Part of a small language model's weights.
Size: 9 layers, width 160, 5 heads of 32 (1 for keys and values), MLP 512 SwiGLU, vocabulary 4096, 4.08M parameters.
Training: a variant of SOAP for these matrices, 134M tokens.
Each number is 128 + 24 x the weight over its row's rms, rounded and kept within 0 to 255. Layers, rows and columns count from 0. Numbers have three digits each. The size before them is the row's rms in percent of the matrix's.

# k: layer 2 attention key, 32x160, rms 0.176, rows 26-31, columns 80-159
# q: layer 2 attention query, 160x160, rms 0.143, rows 27-31,59-63,91-95,123-127,155-159, columns 80-159
# v: layer 2 attention value, 32x160, rms 0.145, rows 0-21, columns 80-159
# o: layer 2 attention output (transposed), 160x160, rms 0.144, rows 0-21,32-53,64-85,96-117,128-149, columns 80-159
k26 104:129111151086103176103106100160108142140129137135108165144145102142122137101178117153136161089133096097107145119119102110101140115148104117153111124112182114119120149096139135127130125152179129132123135110120120087145136141146157113099174102
q27 107:106089121153139058166102146167139129130111143108136142176168147057132119092143128088135110149100095138105132127121139121123113145090167155172142118098136120121099148134094111116139107140141156131107160126119119143118127083160156140121110134
q59 108:111171129145123064107103158141129127145143132127128073117119160155131135126145112161100105134133126140148122124133127114110137142131152123150154150135153104129138129134157112150123115123167162123189159116143131157132092129149104128113105100
q91 115:118173100085122080082099134138151152172155095133146105161103148149135069116120116140153132114107139131170102146161150137106124125130140103122119116081154157114099143120110095111101129113161111138132143113154139156100115130101123103158065108
q123 100:129131125155121066139120117108156108117140110102124119156112131067137112112076085172167138130121130083123094108153088139123143075132108152156090107140165143062099132134129163136089119137149095103121123117102120169143116157129114172103129127
q155 096:129086118150095076115126119139145117120157111104167103124149128141120098140135086136104130103176124118083159165117174111099133123099156089143126107127127169136181157146108107129132120123107109116155132135187138132100097166131115139157140152
k27 106:092119099117166185142163056154144140131117113186125097162154136145109134129174152160144144150131097127142136130131111155149126156118107113117154093133137095139115084112115114111084133135106132107112129077084139087099146129131136136104159121
q28 114:118107151124142125130135114098129118134138081137119143124122138157134141200146123123104113105123151121119092124141115104093098097160105136093139105160136148162150078154124119101084150152143128115099129088103142117102113126113100181140140126
q60 108:160145095119134162142075141174156139138167101128131138127113103113156150128128145120134137136148140150101137145152143142130070106074124110100126132132149168095103140160181124137088118104152137145162078090096118126120154147133129122145180103
q92 112:111170151157127153149096160132117101137151142111116120140101126071111140128164136152109139093120136083121149129149136069122127103135166093131093137151113154118131148118153102176093109140149108110157122098146103089137158108104101144154118149
q124 105:147129091160091140148130143134123125088117113128136110106146136105151115135129143118149125113129091123082090163103101156139141100117167122159112096139137124102115134137134134192100131146138109114118118171123156122154160086105105087133128151
q156 101:143161068162117124092143166131138123102128114123105159083104190136155144165135152127177105147107092205109068110121144142123107126097152090125112090175116182135116129131144148137094148146135122092136134085139105137138124145125125103170128144
k28 111:135114128084165108092104067115183149087137156147090152155110116092114131114126108133157162117126134111137164162137102159147126119144091179112114112123174132104128099113093140131118150164140122156157166126103161141105118103154122127137105140
q29 112:097162146108148131174141126138144176129098157124080101125138139165101116132103148112165131110077142126124131116153127109091122129147116132127093069100144101110082161131122127111150144145118126110121179118149152092123122116125123131097111193
q61 117:085137113121117112148097080183120146144122130107106129090112137145088154163124071103157113141135118110142171122165182157153098061134132148093109121131109118057088129150152133090126129169129140133111098100119090100156137172148156111123148134
q93 105:117161090140157178158123126150111148121115097145066100140115161138140125161100087145119130093101115127116114139156188131134097126134098109110149115148148131089070122146095155102136140140158141147150133130123137119142135142144138129152079141
q125 106:119126102124131122140167120129120124123133149113116134145123109160150102124133094159130090133159139134112133155117132127100124136129105162103163093150119112050073122114140145136110142142185138125093161127134071090139152143135154119157138145
q157 100:105097088094158124134134139134100164136130137095085103123103143128110097131116137117154136076134110107142122106129164085145128102180109123168165126106111135149169150125123102121176138133110111121120110125127178109147152133122150149127075171
k29 118:106145137102064135138109135136117175116142147128124162112129148175141151096129130157134162101175145106129156139186144132105126124098129140109116105092136140114088112136123112108114152152114081102142157164109135088119153137127155111112127119
q30 095:138095125123109122156166145131139129118115154147137167127137152106160150103116113139170112111125094083142104120139120122101112112152124092120127121094154121132172176088145158097092128106151103161114110166121140083116125142136123130076143086
q62 107:130130143123115178119131114171098165122149097148102104128116111103094166153144129131159129156132088130136128127108124133137145150138113121183095121135143177126113161156152141111124089097101079145059098146127137104081086132151139109086148126
q94 108:107116144138136117122138142106087149157118158161141128132142130136137093129147198162157132120126140130132118147154133142102146109163146096076124143134093121105087172143151136081122102109132104167153119090137140147084141127127129145140090129
q126 111:097123125164097120125152155137133113131132081104089117128138111122136145092154143108139117144159088178126177104117110167097156141125135114098094117090109170100089122155104143140145139090154161108097141084126121129116152116152088170126147082
q158 103:125097100143130152159125146181110187138154166148108131107105094122171120146117156104116140122100126093139105112137095110125153116115161106105140112129103093118157169115122163153130116091134137165137113136166128123139118124092113153103148143
k30 106:159161106097106100108172147126131117140074137136159075113095128134109107120096110127118139093128154132115102098106126129144101152118113136117095119122127176116112120149146164125119107137125154095126119114063080134169116130140157116136167116
q31 099:104141145097171141163109141146114101103113149170120103110106110119085108132096183117141145120156148128122122093152150099096131116165127140153104107145110151140132116154144117158099093153154144086164114113143126146130162127122135136186117139
q63 132:128089159112120117108135130106113153143105120169114108153137153149107087162125119113142144097148137143149134105155137066100132144105125133175107093130147202169147131115151143163115116166133111112110144118158167101144130122096125126149145129
q95 111:106114130107149122163120127149122121085091138153106088134148105147083159130098115130144145134120115165135126088137140126099115126127123179136136126114150127158158114149123124143181122165134129107101123143128129145161137128097164151113176143
q127 093:105139152112113121106104127166125111096106131156166154108103118142107116153120148120149133120133156118091160081106130100130112151113153175159124153136148142149192104181148141130124092138092127136115143159126138126150146112096164170140124131
q159 095:117123152116148105106107111133133115149100127153122134143087110144114096195104177124134137104158166149125141117160156096135176119101130135136118141128148138156125132156183145199123088093130109092106106132126123172146140133113128177135163147
k31 108:127076112124121105119104118139101146155157102112134100152103132126113169082126094127098137092151167160122133113179140132168158163146104150118105103124156116140149152103130119109149163118083137140113186095106106130136135126127144132171164175
v0 098:111096164108124135159112139103159118157115128140112124128174138134124131132096126126130122137125096153156146084117110117172138183136140058176067144137144134154091123149105110144114154151125116115126117120124119135114120102141172114123148101
o0 098:140093143172097102150091154101110116167119128148147120092113124130136121116118101141122140092126111117153152120129157107107152110125142087105172138155121168137133131114114163115133117127120107123138140115107102159164089104098107115139131133
o32 107:176094133130144172113127154137128155133119122095111151081132141164149124164139147103140114143110157138135105089119138139103137160068121133131119099116162130144099138135159142141120116113145136136094154157183176103124138138152153144162103147
o64 095:129128125124145121126144141137069164122126107126101144152084141090088110100160077113099132147109154080111169138082112110140164107148154107141104092153125130126123109107103105101143190164160135098143108122163126112099141108139130118109104136
o96 090:103099123082088185144116133162145109097121136130131138172098105171126145125134141102134119135113166146128133147140136108187114132122115172128078148094143106111144148129129168156150106129087125138122132111138120153113116170158105118128144133
o128 105:109114112123165089122118133139128130182140116124134117118137102112115118130169124120102139153129063169111071128154113088118109123138136109140161125117136125133146095160133153151098162119095098144134106118126083124145108121118145114103135080
v1 095:149072092100124124122134157133151106149125140130085114132136119159152116152122099129150089126122097129100105093130121188112139101144122143129157132092123100131166105154112175137121097099108170135115119135085128097113103119105100155098178135
o1 108:107105158134097082134163080126103132126078121080117109099136136095140120107127122054124126162159107116097108133106174151115100127100116122088133094118093135124116180100123101163084118136125127129156095105173118117113161131153102138090121126
o33 094:121091130113102146147131117119133129138124129130126175106154139156139124146129099126129189149156122165144145139128120115118157170148137132190114149108109103118124109119164171176149115146093133107135111113116138131127156088174142148155081109
o65 095:122131136131127094101125122102101112116164120155118157169091106098114171096116128119141121141072159130121137123160095161175146129136168133160147130151111166128145129113103121101141096138118164147116139115116113132143100146097165123156122175
o97 100:102125122141134117158105124098134163089111127110131127119146166108118123122084118139116061118151134160148096130075124159130134154119159121153111074151117108126106161141149109132124122104115098175109130125134099129119127185101143137109115098
o129 100:109121119126148151119113125153145140135161119125143115118116125173131140135135145163151143100120167134133153118161171080119130117154111170119126139128166095118110098108089112095147167136130117098168179139121131127147110141140105104094154143
v2 095:119177139118133132111116097130156175137130114071111126120165168138146145082150170160103126164129113124130122084127120142107152146128115157138126120124105127174111091105106068156102094146163108125115191139143162120148131146122150124113146119
o2 094:127106139095137146130172100106131131133145124132159142139133138118141112133130127168101140090145194149140166078131105096101158147129142117132105137102122106128086124120113115142143155096120174177127146127084152126148137104160106136116107151
o34 095:101133146109126144129147094132109105152142105097156087154146153111144139175148146159117113131157089120098141188103172181179128108137111127133154144137082149110146155124122125134133112158138136094109129149130105120145137161148115094074143161
o66 100:133121149138129111130104153093089167121104125122094120154092107113051152137181131136123114130154112144142095130147142149149127106128122141118112093138157084170135077151134159151097114147100097156115144083131126140122150160123143120134140132
o98 095:119092152146119145107143165149114129114131128132158179096101143114155086135106099107172103154136111137140089109102147131065122138133148142155109047132088118105108145128120153133095092116147158144156099142142132131107101097153073154157099112
o130 099:131104143113136113153108121124165101125098184157141118104166117132103133089133147113172107097131138128127077172159103088137154123168109126077131162132148157129151150144117144143131152128112149120147093126103063147130096126136130089128117141
v3 106:174102122117132173127086078116149099153177129155122169155112130117143124124127120104115161143086109132123136151104170112117138059125121109112140124131138117139112117145178131107148174134123119134088146133131103094156150134124135158079120106
o3 100:136128137154173107146139127152164081088176127125126179103191151099154104143138134108143116074150107140110130154143167097139128182099157124167139127127153117104133126120115117126109109110137136135133118121154130114135123154134124121107114119
o35 102:130127148142141122110119114139174115163116131121122165142131148121126144114185141126138096127086113166086129102127126184100151106099130150122190137126125108094126117178158163135120105102086135157136151152095140150114123125121147173146138115
o67 098:135136118109110120136144162123072142114076126144142167147118171114141139186110084102114108138109153126135108109094173129158131126159118137142121140136114177140131111130148145119107138132117123126161116113150121129115164114088103105109122120
o99 096:126071113101184128127142124128139118135113091147099128120158112131137113120098129138154117107141142119106102112135084160099136126083138131171089108132129147103139097076103116147148123112163111127079164144103160115103125114094101149122125118
o131 091:082193132151078137096122127165156127135124108090166078125084102138156133111089095124096139141183087126195134116124136143119096141171097151121103104126130135148099130133124098141136121115100154145110177124109160146103147097154128085146134150
v4 098:101146107148117119111171111119112093182168149100099129109107116100134122120104137155127139117120153116141148109131083126073165174141132124157119141118115138114112158113097138097167080140123116136114150124138097133114083115170066160123138146
o4 104:106124120125124140098131119140125146123106144158130117112132164107125134113135152125110168179150137147125133110151114155135180133132130139100174112117105119161096107087128168132132133116137118107125134122096104203152157165100116169126120101
o36 097:128104132138142090161109171122081132110128085114107157156143113143147119123133104115138124135114108135108147090115128146097107139112157125104092104163112126094112165082125144138137104144120149144119142166139104111146126111144118121097174125
o68 091:116097130133124123094157080129168144085146104141141114128127147082151117121130126064136146153165155132107089133134119106150075096108117128153155140114181148101133101138104120089088165132139105135136125144104184111138145102109123126151127143
o100 094:162132136108099095111108142140159132099096124135134145112094106142109149167118095143141064133159116146137130151129130097127125116117122139133128097119165134099121131168114104136129119145134100102114152126143129098112161130124134121124163159
o132 099:112155119136111145120120109147071089180110100116138125128161129099147118130133087147140148101156102111150140126101161105161123124145142145166151099110091164132149146157142136136106138117142141117123114134140137115089096110096114127169083134
v5 099:151098084101149117166153131100127140104140127101154108094122097161169113116111104094106065144099154129150126148098093127115122131138141160130121102133131122095138127147124103091131173162165131093089140167139108183103131076152138136105124114
o5 110:143091121112133128158158117118118134122126099079155164159143097113150119098119127101139175140083126107135125103112060117135124119120117108138085131142155117137105191154098169155166155136127135116149098112143126109098107096125155118127126139
o37 101:137076103168123113111115091146103109117088111131112106126125136087132128143152111166092124135114115165156128170102113161162128132110080143100106146146110137133135139112130166145114128170122125157094110069134111133146152133104157148098148109
o69 092:116088146159107171141108138149148074137139112139109118123105111139133137137111151167110086127176124143144107166139152150128138118149134130160152104098123108136138146093094127126143128125145129151118136177160168128143143148149111120169133094
o101 088:099132159112101117127145130134100120116135131150145159081129106122137111105139127115080117153105112144119125070135107102086149161094119137155164134150119134122140144132193109095079118107122145122118134119168108132125101193072078117115120161
o133 106:137095118132145134134131163126148109148113139115147128154113146148147120125097117189160144141146103111099163115158157091138116109142156125107131079132155103138092074123113106107137102119126142130135141154080144128121119128182124110090139119
v6 096:141105130129101127144098128118137165107124152071114145122149087159151155117078127147123114162131116119161132109109129128121117158117135117113109136082118122151137090112119164098142121084148138111125171076167124139100158138110091156104145141
o6 114:131161112113183104092108150115143122127102090118106152095175156141172122179126101148152102080155093122163070136140119136108152111103073098137139152134146147097128139127107116176100146091121138141116169104108105099120116156079109090145143150
o38 102:087128139129114166128139116135120147143159142085174143146090167172120125151147176115143097179109101138107165115073102102123093085116105096091108125090133123164105080108156120125137133126105134103133072138119123122113140148095128126153106103
o70 099:135129097140134158138108116137100119137162142144110096129118081139116145139121142158130185100117130109138108145138146085126137118154131166103115121141149177116142089151135132091144136157184129123101134139159135100129069130164129188120131122
o102 106:107085131161093125170133140120131130129164116124162158153160164104153165133150130085126127117113077143141147124108063124121137164143185145170116083151114119155147167121145106106139102099132136113161135113156143140130161123124106135137136105
o134 087:130121114115105136100126164174123123127124148144152103105132139110116076105107157159121118136131120125090140156118158142181119147105147120152134165135101154128123149171127140124122119135135133162106106157112109157124206109145122142125105129
v7 102:101129128160149102126157139125105163128134152131118108084117135099110111109089126098106131107048131160140102114137144120118135103151152129123138121128120131117121091133111080121172122157119114083119136133136108116098140183144119141120110160
o7 127:151102133095139145127094147112102098144124124140175114138109097151107125118163127136150135110178188149129128148168106085146157119190116137152089137143144140140094125147093131167164116132141158155143132079096147110151176117160121115134126112
o39 097:093121148099149137116122118134100178108114158142105075108138135109091124131148121135096137135096071159141126092092130109132135092132126139086141103110107129116112159118124135132117138204112172107147133133142128156113112127109151106172110156
o71 101:154142116144187129097131106110173097148085116128175106123119143118198110102118139120151186133128135081109115114098125153122135118102116132109142178102117196111137156126130122057140138124098151155090163147094161172137130142103119105152090127
o103 096:110150126100086123154163129120104154124138145151105117133148118162134133112153113141127051112145158157135174123173104124160104112089120074144150074112125090184119127144158122122095110130120073100140124147107117113164137063132132125131117145
o135 104:149108149177091119115143102168127104156132110138096120131137129081133177137111106137117142155138129141152087163086154158104077134109120154158099108161129134089148101122132138107119131076111097130118111091154143128174108121120111165113123110
v8 100:129202168114113118195116132129155124144091087119092102135085130157134122117133115138102139153119119160136137151133084133106137144158079153135117131126161158106173129084109114137107109139136147107152125156160105178095172108124117121123162145
o8 101:111111153121162177124106092146142136134196117118130135166115131117099131115109112127114130137070126144153119160126094128151114171152131120146136150122155148130157109065130189148146126151152167096141127102107132154144129131117129150166133184
o40 099:065166089103146117197161146124097134121075127147145139132103098163125118170166143121122170127120145145111155152154126125127132119135093145114154112117087156097155124150120125130093146146137097119129126130166155129127114133155149117124112137
o72 104:165082109153119127063134099145105141144116126144123062139136098144124149119150112142104085131123130111145146122179135135125118135120086110084142090150108068157113096091117094150150121091143058100127138135154131105171136154131156153092156103
o104 103:127107171140103127117129146084126125129105113111146173115102123143172100107108140113174149111130149102133119126092108086137134126132151111138100145077136120111138171158165148103105148129110157175133121094103126132113107107146127135102103092
o136 101:147158146115124128161092129158124105133134118138157087124152117117155165120125103114076124141122101109112126097145164171153135118139156137141115179115159104149117134086131095113154100104102083181110136160121115094135114147119132130117179126
v9 099:096124143132068102169121129114099102091120106126140119088148123111115144145184158105126110104106112116150117119182179103141121136128119105174108098123123110104114151092117124073114133163084109114137132149117160128128162160116110184129132110
o9 091:134111200110184141131107112160116146119131161116123119113085099166096126107094113145116129106127101162139121097144109120114148115145165151146095158152087143158118075117117190125165122145132117138199161144143103130147089129139143109092161158
o41 100:156132107080135137137155096063114117139144058104104134110152197129130131138153137113136095105110116121141104120113177152140164139144146128171074105092156152140125147147137121127110130130120123096105109119132077160120132154133102163141145118
o73 099:147159100166136102141128119106157154099118143147155143081165110119115126150122112128133114140136140121130072104158136110125145115121115091117138120142128113125180112169112132112131095080136104124131107122168098090142116111177117143170103113
o105 087:129124094128108088132133148127139120156104121140106122124121097084196149145178142104121080145119120158126148124116104177121114114134130156124131102129132072089132128115151137138096165103081139131128147101156120155134196147115080133115134101
o137 103:143095125130102150124137138121116103148136140126132173175127159114143111110140109087159167103125148094093161137166090090100104175096090094088146140155162164144117172094131126146152098102140131125137128101105166152124075114123169123126122139
v10 106:144135107153136138200153122133103130096134152095140133146105127116104101113104109115146131138090120120128115090126172108127124109134135075144102122142108101117131107107109113106086163112137097127130136138164105139144160100131109120085104100
o10 090:099111150153147117139089120127117139148129164107154093159148128117101125149113116147133134138096131160133140158162124054120162161147104130156153179143127091137130164105078189121118158122110130143133153107111164121129125136085135125127158137
o42 114:156125145139125156133148146131166131095113124114125131104107118121113172141124099135121086136183120149144114157092106128139118116106110138060086116108107137103135131124149121133128138139136183152154086099088173168138133133131098131124151119
o74 099:133142122146089078157146110143120103176128113138095138076127139114163137091124170127123140164147084169135119095106091077127125174116145114179126144117154158103127135146143129134120117114125128096101111138135125113162111167128177120148130092
o106 098:151119139066123170057106110135131128104101131143118114174132144180109120135119126133103169131143070133094158147158152143129153105157129148118156182134158134123135129185147095134133109152156100123089120170145172109128140092142141112128162110
o138 092:132157126146132110110118116117086141123094137155134162137153152125129101142118133140154143118132139058115147112115088123104088121119149125124134106155124118123123109108160153116138146159111142118146123122115131135118151120147128105103108176
v11 102:125123137150139126159091138126123120173139111098123125127166108102142135104145127135133117143145134124124116109165145114135075123121196168132122154199125153126078131128097156120151112106127112132105130121135106134106146113086146135119163175
o11 106:109159133160144124179122134118103112146109117094114130132124134107077115133128169108170155136123091137111135088106115164129128103121116116133113142115135169116173113136127108147126113174081128101177121125161146111190127126158134141118104146
o43 102:142111130121127142122141089157151117116147137122144108160113116147151114143098113139061104096136127147144093156166137105087113145112138109144134133135098129123139080136104138120133126071099100132158171113116143118099069110137119146095135121
o75 100:107113149105114103093098172106136145141077132144098101108117119114093168179100156178117118125128113175108127108114110084125193105189085097139152133128157145130161109155128168168111124155148107116123113135142120145155107148091128122147113148
o107 112:162149116087151106085132166142166150118143159164134112104116149120103146171154121091126073153159148077128167136126142095111131114085154113112084139138129139145115145105173088117130176132109149127151100121122123129125158104072114121149109097
o139 094:127083120135112113130113089095132136141133135114103184098096128138177166082126124138102153132112129121144128125154159175157139166126103153136134135113095145111127158145097162137135122111152114146056120138121111140121097134134128143158149116
v12 107:147107126117155144126117126113140112148101113123186113072156101113133103111115119171118116160137142161105127197110093160166125119110124127129154144116098110141132162134123118132130102160176117147149146103119115098156118138090115128105117142
o12 100:134122101166124162132097137159094128149148160099080154088107145120145140142140156116157139127126111104115126157120131145147117104132137145153128107139151164141104112143161092124123160138146151108094114146108112119106130111098087126071147179
o44 105:130160113100164102083148145157127155151123137112134100136145129116073150144133135163102141116140156133135165151168144127078145138146106137106124134180097158142155139118130118120146106140169139153148137154122141134134119125104138108152147141
o76 102:110111112106109093141101088106115158081146137105108128124160122116121112167136145121130104108174104103142127146113140080161102104084119109132128111099177192125124131099145184166145082163146120127111122128122126106145076143084145106162121116
o108 110:134106139139122154170121130134170111122100141127138116157103093119122155082137136151077146130119161091124142120127123161071140131136098125108122128112107098138124094121099135149103125158111122125113160116102118131149152141163117156124086094
o140 097:124117182133116130118117155116095097137140119163130140158094121166176124171111095129135109124093147180138126120109113103112093170149158145114118111155081061126094119138104108099118155096092130146168109109207172126132132134158154137111129125
v13 107:196162105165099126127109143123103153122146142141134135143148127132107097100125114145164125142083152124182112117133163117123174132061165159131127120148151153128157138135127093144105071122145121150180125115091089124144100114129114194141079159
o13 098:123141161124168148079053153109111135090117092115117152097100120135155117139113095109102170119167113095126124085142143130118142173143137111116139137154110112152127109160111108140113144127140106095127105139127112098136141116091126138145153190
o45 106:131119101141103129115143119151113119115117128170144140195155133120132126080122083127091119134107140110186149153138142150165136149129137133148147111104136114124107116067089155103106123142124128167120168125148122133107127148147133142094123169
o77 102:138115096115117101081148124113165152108156120089108120117105128155134120154131159149150128151133126130151120124135125162106101129122116129121156121107131192159135115155129133134147105108137144100153142109103141137162155128105160111120164132
o109 090:124168123109167138115153123136151127142149133160155198135129118119120107148067132069146176141089148118138081124117128094121120113090094111107128166147095105095150119180125119117124086107125100168119150133118097127107106094130145077138104098
o141 105:090117093155123107164157108127136136150104121122117135087123129149133146157122113119125082120127127159132136123094105132129135108144130151156137084109146122121098131096135138126143144175148159119094102195158112114116126144171097120168123088
v14 094:099121127148143194141141113097116118110120124124146135087111159156120138162148148112096130104105129129107106125104135117130142058139126155145124128132115115152144159119109170103132106119136127156176122127114128156083170114108142098148154147
o14 093:158109108125152140107161119109162177142157095138149160172119149130146135114108095117140159130154112147117135125101133135183105142124133124142114149100153159116141108169094086068181179177104160110118150164122142143126133164149179088139125118
o46 108:122157106138121105172108166160154119126108145086153100077141133095116111151114132153147135152113116112127133102136142109097144091092128080076111129141169127148159192165122111176107112103134128141120160101165135105113135112100107107138122131
o78 097:121132133136112134108140122133128099172129128179108108132114130102133114134112106151105129135139088148141132100166112090116151161197135112143141156126118093158139143140139114096103109099139108103123103118109093159129163148138083190123126142
o110 103:110171144064131153074110142149147090074108119115114108132103116146108186123158088121136108077163145118134102136147161163099125133105121129170168137093104188111120104117143161156118136132116138130110144137111117125140153108108168107124126165
o142 097:155079146148095172172141124111099138140147151128102111142132129127155118152104160142141104108126167123095154134102124139102086147093108161131100108066159093115138093060172149128135133130159131148147103136137173141142094147110110169099122107
v15 089:124155112132094131134149120146162139152108131086087155146145087144107157156138155100167125173144171165182075141138133106116095116135084078137146161070115173137119118131141106142148148197128103117170148103115102116083093124113132150099113141
o15 098:120113159128158109114140161154139136143089126137173091117176112154090091143126169150125116126114130126119148139098084073110125123117090091145103168140134117157147096149110128164160137098169127104149150113098120092135098142102130108120082130
o47 102:106114107129118116105134115112134115127125121118116131161105148104071173120157126128122118146174137135117139117144162122116120120129146102110146160131103093135091125166140110149134121138136103141096149132140159105095164090122132082142140157
o79 093:134101151132115182140185113121082127132139114132147175135117123123159089126090115102111155168111103087142101117126106108134116160077105124152125132144143105134139156161061151133115125143114150148124088094124112123139125129149135141073184150
o111 101:166138117132128134170119157146112111135185154113168119136161178116145133109110163183144123088115100134146161112127105093139146150113134154127093107151148141141146139103173130103123096103126157124136094117103165112192145145139124142137114049
o143 094:141111098140131127166104085105131116129110093119127141132083140111162127133130105140140153135112113127114154123140122150093142142132135156110173120103120134115136136080144138124132148123090128081094089131111097106098113129154088142167085121
v16 100:134157106171107141111093106116142124132110125120122125115111125167127124144130143136106138149187113083188124126140144131139115150131122115083177111124133176086125133130110130098159158145072091125152112131131166168128126152125146126092135145
o16 095:123129133134130097119106146135128135144150128107167115129106144150114126098112141117097117098146088127120141142119117100172133106129134165136128197124151128121129143144106157159138118123108143120152154151118169149126173153128196114189169164
o48 090:120142110139111153133108120149097077124133117134160130169125128125134100141126128120136159147127094135078098105157106117096145133114146186148175155139133119116143122140152123095117120119112138115135111205168098081146128093109141101108142092
o80 100:175102146083122183181150153113121151129101144123171167141093161140144149143162106107131156172067121160118131100128123131109127125165141140114129111132100123112146107140116135098109173154153140133109107165109113102078141106159070107115153124
o112 101:139106133104150113158159106121165148159133083120127129118088140130144140115046139117102122099128158084160146138133096181122125116149157142118088113144100099135110169175115082136101136120148077134152104091104087122151101148146118116119140117
o144 098:113134092119113131144139134079127144131141144174107128101162113186148098144138137151144120137149152165140131135103134096086105143143108082080142091131120153127136098120163113142127116163131102151153162123110118143090099104110143152117086109
v17 101:094131096141162094155080113113131108167133101166123116161141113137151123127138165157110125111109164131089139134152136142084134093107106120113100102185103150130109110109108101129114139132131180137133170099134145138090133111054134137107131122
o17 106:100175103114107122124104121089103127139113141093130104090115154112114083148125211118142159109114110134118133120141115138081131081113126093122174110081175109109150150108129099129173131133148131120143131105147139149167117130136134128102119123
o49 104:149204144117165161102127101124153127136106114158120138130169149134142177125138081133131112164130100109121106169088119139147135156120115126100135155137128144139130112117129160153147066153100159134123102151123115140136111132121138147105129156
o81 107:127170107123135155079140153133116074103120165169152138113098090139100165148157129137118157143136138140107125108147127090095114134149155162124112118139070085132080074152125133157116117096128125130114146102125139158096132105129111133121136141
o113 097:115135107124120102148085144122112135104133166101113086130106112114114122133112115109121137069165137142132176136149182134114120104207127124098127115102135098144127148096138142121114189157101122142145127145117102111151125136157136119153122156
o145 086:155075150128160128142163144140126128127162104125130134170158083137116064151118125191176071121070132107103117141131123145135147126125134094163136113123127150132119124174119100122153098101126130146128163114111122080116135139171119089142126128
v18 102:150134118178098114066140128129163162092146124142105142125141194142157158124141101142163175121099145135141119140172123126110114133104085083128097121162121090143126101163089113141146150121133098133110144122112159132080145147108112119114185111
o18 108:130121137150143121122160165121103108077124116135138237084146141114146087148150167120138123124121118135098126087121121103125126128125137109111115114132150164149093092132134119181104157147139124137117149073125104149146116142111083153101135159
o50 105:157082112138174151095139068146171128135159100122177145115118120124131139104129059114152140101097101092144144138090116102144097122146135112138103174131105149122142149133137125071141075114124089140134116146170141122133113139139131092135148105
o82 110:146085123107125129122118160115137124132125192148129108114072111162136118152084121147103111149187110144115149120100129121103168090156142129077115181149107116120128115132141086146144140170143154114119108103106086130149125163118106117077137176
o114 095:075164141118083141149116137116116158174154090108140110151122130124106136116129146148111132101112132144102128165162119157129114093142113117143150065124120106111125127088133124140141121107122133126114147146126215086108172101143140119148136095
o146 090:118120127101087119156089118125105125142109136103103123117163119093123153086153152123096140123146151142152106136125140121110100162113141175122148101139111124107155167116147129100144110139165143150137110195120134080125117122109156150128103139
v19 104:136113114109120142156115143124117115105141139087123149178124110139117143156155123133090116116130099065112148081125109148148168140112145148164141109140125151107138110172091119166133144168106134118146126136144148151146109138143048154164143163
o19 097:141136135116098102125106141105104111159116095113133158162133151128139092102106104116117109144120100191127129113126137118109123133149121100144075130111130109099142139224121156139112132100123129126134132127153158139144112098148107159114177158
o51 108:136112166143087140140118135138148083084166103113109154132123107137085132159153130094149134164116132127094109085140091107188106107113091145125155149139132109103162152116094135099133124122154120128102090099144151110109113128113125150146120128
o83 095:127113129172184109140121108128127187121118126155166138169103108112118124152126154136110132117092160102155137148102131101133125141124129109136126141131128122171131130088151124114137145165120167144138102127124152119137109165168164128144105107
o115 120:140102150076134178119106138137126157153132157164102101127135083137130171113128140179109138130138180123122149162178099123122135136156141147160142146093155138132106083121135130121121133171154163110120143142119141141135130094153143098121116118
o147 093:090131066128160080131090101189113108137146173140125110129137154109121142102149125120190112102116150101118132174147123101124174136114146111098169135150167163133139148095144129142130106104132116133085143129089062134139151137100161146147118149
v20 101:138136135147099179105164137108101139142102135130121098118127124123198144177115121128137104141135120161134149105111124087139083154111143146088134136132164134182123119084140150102110135098123114116150141113141088132126116102148085157125146145
o20 106:145138150138126106147099144177101138102114152115131155144129179175125155116123101102171109186138088169126173109067136148106132147124140151098127132156133119113122128118150124118133108149181163125175109110148105143164099141141155144126126059
o52 105:066117083131083141134153142137102104093148127099144156128110091103136140095108082172135123120127152110142137128159143096139122136131129141128104112160053162134126141142078145135093106115103098103118136162115127125117134122125109093143104132
o84 096:139146131113130119112101122104111134140118112124106161111096182114127151134155175118112143122145099124122133130113105123132176111118128127154107192140119170099114123144121135103144148169116173127146109129099125146131148147111125187114147163
o116 109:136069132143152089154150080104157103185134116142133138122170107093170093161126125125147107116117134144142083114172095145142148118097106144160120118119106094124135159101152146135134126093122138109090092142096146112118066157171133125143114153
o148 098:146151132147132132102119173129161156123120173160109104099131097133093103139115150082095172088123123093104099133117159114099095133114095085110125110132170113136135095145166084150166142122156091126119181102129166081119138108130130109087133119
v21 095:099137111149098110158117142127111124158113104122134121140126152134117137137079118134142109128122173137193140141136138137130097115132163204183148123125090070141158100129131137163146140099118100150142135114126158158137138125137102153116117090
o21 097:126136116142135179129171155104174130112130110139128167136138159101109116144160118102131124092133122105123115143163086126130135120123144123095076110145116106118166139137145132155149090114135135111137143163080086064146121095142116128128172165
o53 104:138171121146076105159154106137099076156081105101096140122135155167149126175129170135134117118119127160145142123087088084130092140103136092154131151137135104164135148139128121138135173130108099055124133105132149109129138148120166137177146131
o85 090:126123112162160078101123181129113100116181117161113129101140104120137142118097163120178073116144139108151122125092160148117109107122116145096107122138145130078103132101117125140127157143146147165119087122140084102134156144123112126122133135
o117 095:148086150098139122133176065131099165131138147176145117185090079114122118118121131169115155129128141141114151139125093153116131146150104122121110144110115108080150143131129119113105086129142168126159121107093161165118141161128131120122123111
o149 092:146121119153137132145098126120155114160175131070110118128097124113155100161106134148141160139148076161160129141117177163155134121150138181170124137105162134123170146121076144127103130171127127129113139136125130118115129109137156089111190107